config = dict(
    num_key_value_heads=2,
    hidden_act='squared_relu',
    rope_theta=2780.0,
    rope_fraction=0.5,
    init='uniform',
    learning_rate=0.00283,
    lr_head=0.0162,
    batch_tokens=[8192, 16384, 24576],
    max_seq_len=4096,
    max_steps=8048,
)
Each number is 128 + 32 x the weight over its row's rms, rounded and kept within 0 to 255. Layers, rows and columns count from 0. The size above them is the row's rms in percent of the matrix's.

# layer 6 MLP down (transposed), 512x128, rms 0.139, rows 25-35, columns 0-63
size [106 103  94 115 109  97  92 108 105 108 115]
[[ 99 151  98 154 170 139  98 134 179 107  61  97 168 134 129 109 132 150  75 170 132  98  92 113 163 114 140 151 169 143 134 153 145 198 140 109 113 145  73 119  50 103 114 126 129 188  37 143 126  90  96  98 118 124 168 121 167 109 145 158  93 136 180 133]
 [108 149 159 135 146 132 181 139 146 171  99 154  93 114 186 116 112 108 124 164 109 177  84 127 131 158 183 133 116 130 139  89 124 112 126 114  73  93 100 104 144 163 151 126  99 147 120  92 109 119 111  82 126 157 122  88  61 102 119 171 151 155 126 120]
 [ 70 127  91  93 147 155 199 120 162 134 126 182 127 125  96 177 142 139 123  85  78 123 121 102 122 108 153 137 140 126 159 157 166  60 157  63 131 157 105  73 107 122 112  97 175 103 186 190 174 110  90 154 119 125 177 146 113 131  60 161 103 143 150 174]
 [180 133 127 168  80 136 159 122  41 117 134 118 133 134 107 166  81 178  91 122 119 119  92 168 123 152 186 119 178 167 142 183 193 138 110  80 139 143  51 124  81 112 154 112 125  89 101 158 162 122 140 106 170 190 148 110 110 124 157 111 109 132 109 131]
 [104 154 121 118 172 103  93 159 181 160  86 160 104 110 128 134 159  92 139 175  99 133 131 123 108 161 102 144 109 133 124 160 173 157 168  71 181 131 161 187 118 112 130 131  68 159 134 148 171 188 135 131  98 154 195 116 147 128 150 158 128 128 106 162]
 [ 90  82 128 122 148 110 109 107  50 112 122 112 108 153 120 138 109  85 145 122 149 176 155 115 166 128 121 136 122 139 101 190 170 118  79  80 116  91 159 140  77 198 122 110 135 173 151 158 142  95 167  98 204 133  59 131 115 157 174 159 212 154  98 176]
 [144 133 119 144 184 121  94  71 134  54 145 199  59 106 136 160  99 118 133  61  94 102 135 165 186 121 133  83 104 145 120  84 151 139 122 132 176 130  99  47 107 120 169 131 144 130 153 127 152  88  90  67 123 112 127 104  67 161  78  98 102 107 143 108]
 [ 61 177 119 105 124  52 107 134 168 155 161 160 100  78 113  64 104 107 135 116 115 176 158 155 116 200 109 102 107 169 152 164 153 158  79 125  86 110 149  91 101 153 110 111 105  90 113 113 145 100 143  97 114 155 133  85 120 170 101 188 155 126 114 118]
 [ 82 116  85  98 185 157  97 149  61 116  92 161 151 107 168 114 143 115 116  54 100 152 142 129 126 116 114 181  78 122 119 128 123  99 138  15 134 114 127  77 121 147 112 115 111 146  77 142 116  79 173 139 142 126 143 101 107  74 177 106 157 109 119 117]
 [ 33 149 127 156 147 108  97 139 113 168 151 126 158  58 128 133 108 137 133 186 163 115 192  96  86 161 171 113 107 118 148 105  78  91 120 115 167 170 134  59 155  44 108 151 137 135 107 158 147 109 101 137 155  92 173 146  83 112 109 117 139 134 118 148]
 [127  96 143 118 143 163 145 151  76 125 153 123 129 104  78 172 160  73 111 128 108 115 130 133 195 147 161 146 136 172 146 151 124 139 118 105 121 127 117 102 121  80 168 128 124 126 158 130 174 212  71 152 135  88 113 151 126 120 134 148  87 150 116 110]]
# layer 6 MLP up, 512x128, rms 0.146, rows 26-35, columns 0-63
size [105  92 115 110  92  92 105 107 115 122]
[[137 100 128  79 127 107 144 214 126 160 156 158 152 115 123 152 126 151 117 181 133 127  68 107 151 121  93  70 119 132 127 139  96 142 121 112 103 103 135 148 158 128 109 167  82 104 134 158 142 154 165 136 120 158 100 150 149 123 148 114 119 123 154 117]
 [168  76 114 126 167 150 176 101 160 109 155 148 114 125 108 139 189 120 174  95 110 112 124 135 115  94 146 108 115 113 168 102 143 121 175 118 115 174  82  97  68  85 109 137 126 109 127 137 111 175 106 137 146 177  85 176 158 151 122 156 102  62 102 128]
 [154 135 169  99 108 202 106 177 148 142 111 128 111 146 134 183 110 125 165 139 117 111 167 168  88 105 173 177 158 127  98 108  94 153 161 136  97 165 164 122 113 119 141 154 197 134 126 157 123 125 120 113  89 192 121  88 170 155 197  74 127 144 101 115]
 [129  89 108 152 144 126 146 172 136 176 178 178 140 110 162 137 138  79 162 149 115 130 143 113  62 125  94  82 134 123 149 101  96  81 138 124 190 133 187 201 128  95 101 146 155  98 137 158 134 181 166 152  90  90 137 190 171 130 176 155 111  77 123 114]
 [179 112 113 136 109 111 188 135 135  90 157 141 136  92 154 141 143  85  94 154 111 143  47 115 148 127 169 104 145 173 120 175 103 155 135 134 216 138 179 141  95  71  92 107 145 164 149 133 133  93 119  77 184 114  89 114 163 113 153 137  92 141 135 133]
 [139 129 143 104 142 168 102 110 145 187 149 124 153 142  73  84 151 139 107 160 146  95 154 122 141 146 158 110 154 135  76  44  93  81 105 148 170 177 112 104 108 159 163 136 161 177 123 108 108 153 140  77 187 137 152 153 157 114 113 115 148  42 169  77]
 [172 128 149 142  75 128 153 128 129 128 106 154 138 100 111 154 107 115 109 127  78 135  82 169 102  91 100  62 130 152 149 144 133 131 116 142 106 123 160 131 139 114  84 104 130  88  73  70  73 138 180  81 159 155 139  90 118 148  44 151 152 120 111  60]
 [144 122 119 113 114 159 146 102 162 139 177 181  95 148 170 125 105 100 147 173 129 112 164 137  74 106 142 144 108 184 116  98  75 159 155  94 110 123 119 150  82  48 102 129 147 108 118  88  71 143 104  84 141 131 158 154 117 149 135 129  87 155 131 154]
 [138 122 111 120 107 150 120 131 178 150 173  89 166 112  88 117 135 106 168 146 142 100  97 105 123 120 152 167  95 103 150  78  42  81 138 127 102 120 178 170 194  35 156 191 126 109 133 144 127 140 127 114 124 169 147 113 156 109  90 142 146 139 134 152]
 [148  81 181  72  99 174 120 112 151 149 135 158 119 125 156 166  88 142 166 136 122 113  89 103 109 137 119 166  93 158 100 154 140 157 161  72 114 178 174 113 130 168 154 158 134 123 119 131 107 135 122 139 164 149 117 213 112 179 119 137  60  75 156 127]]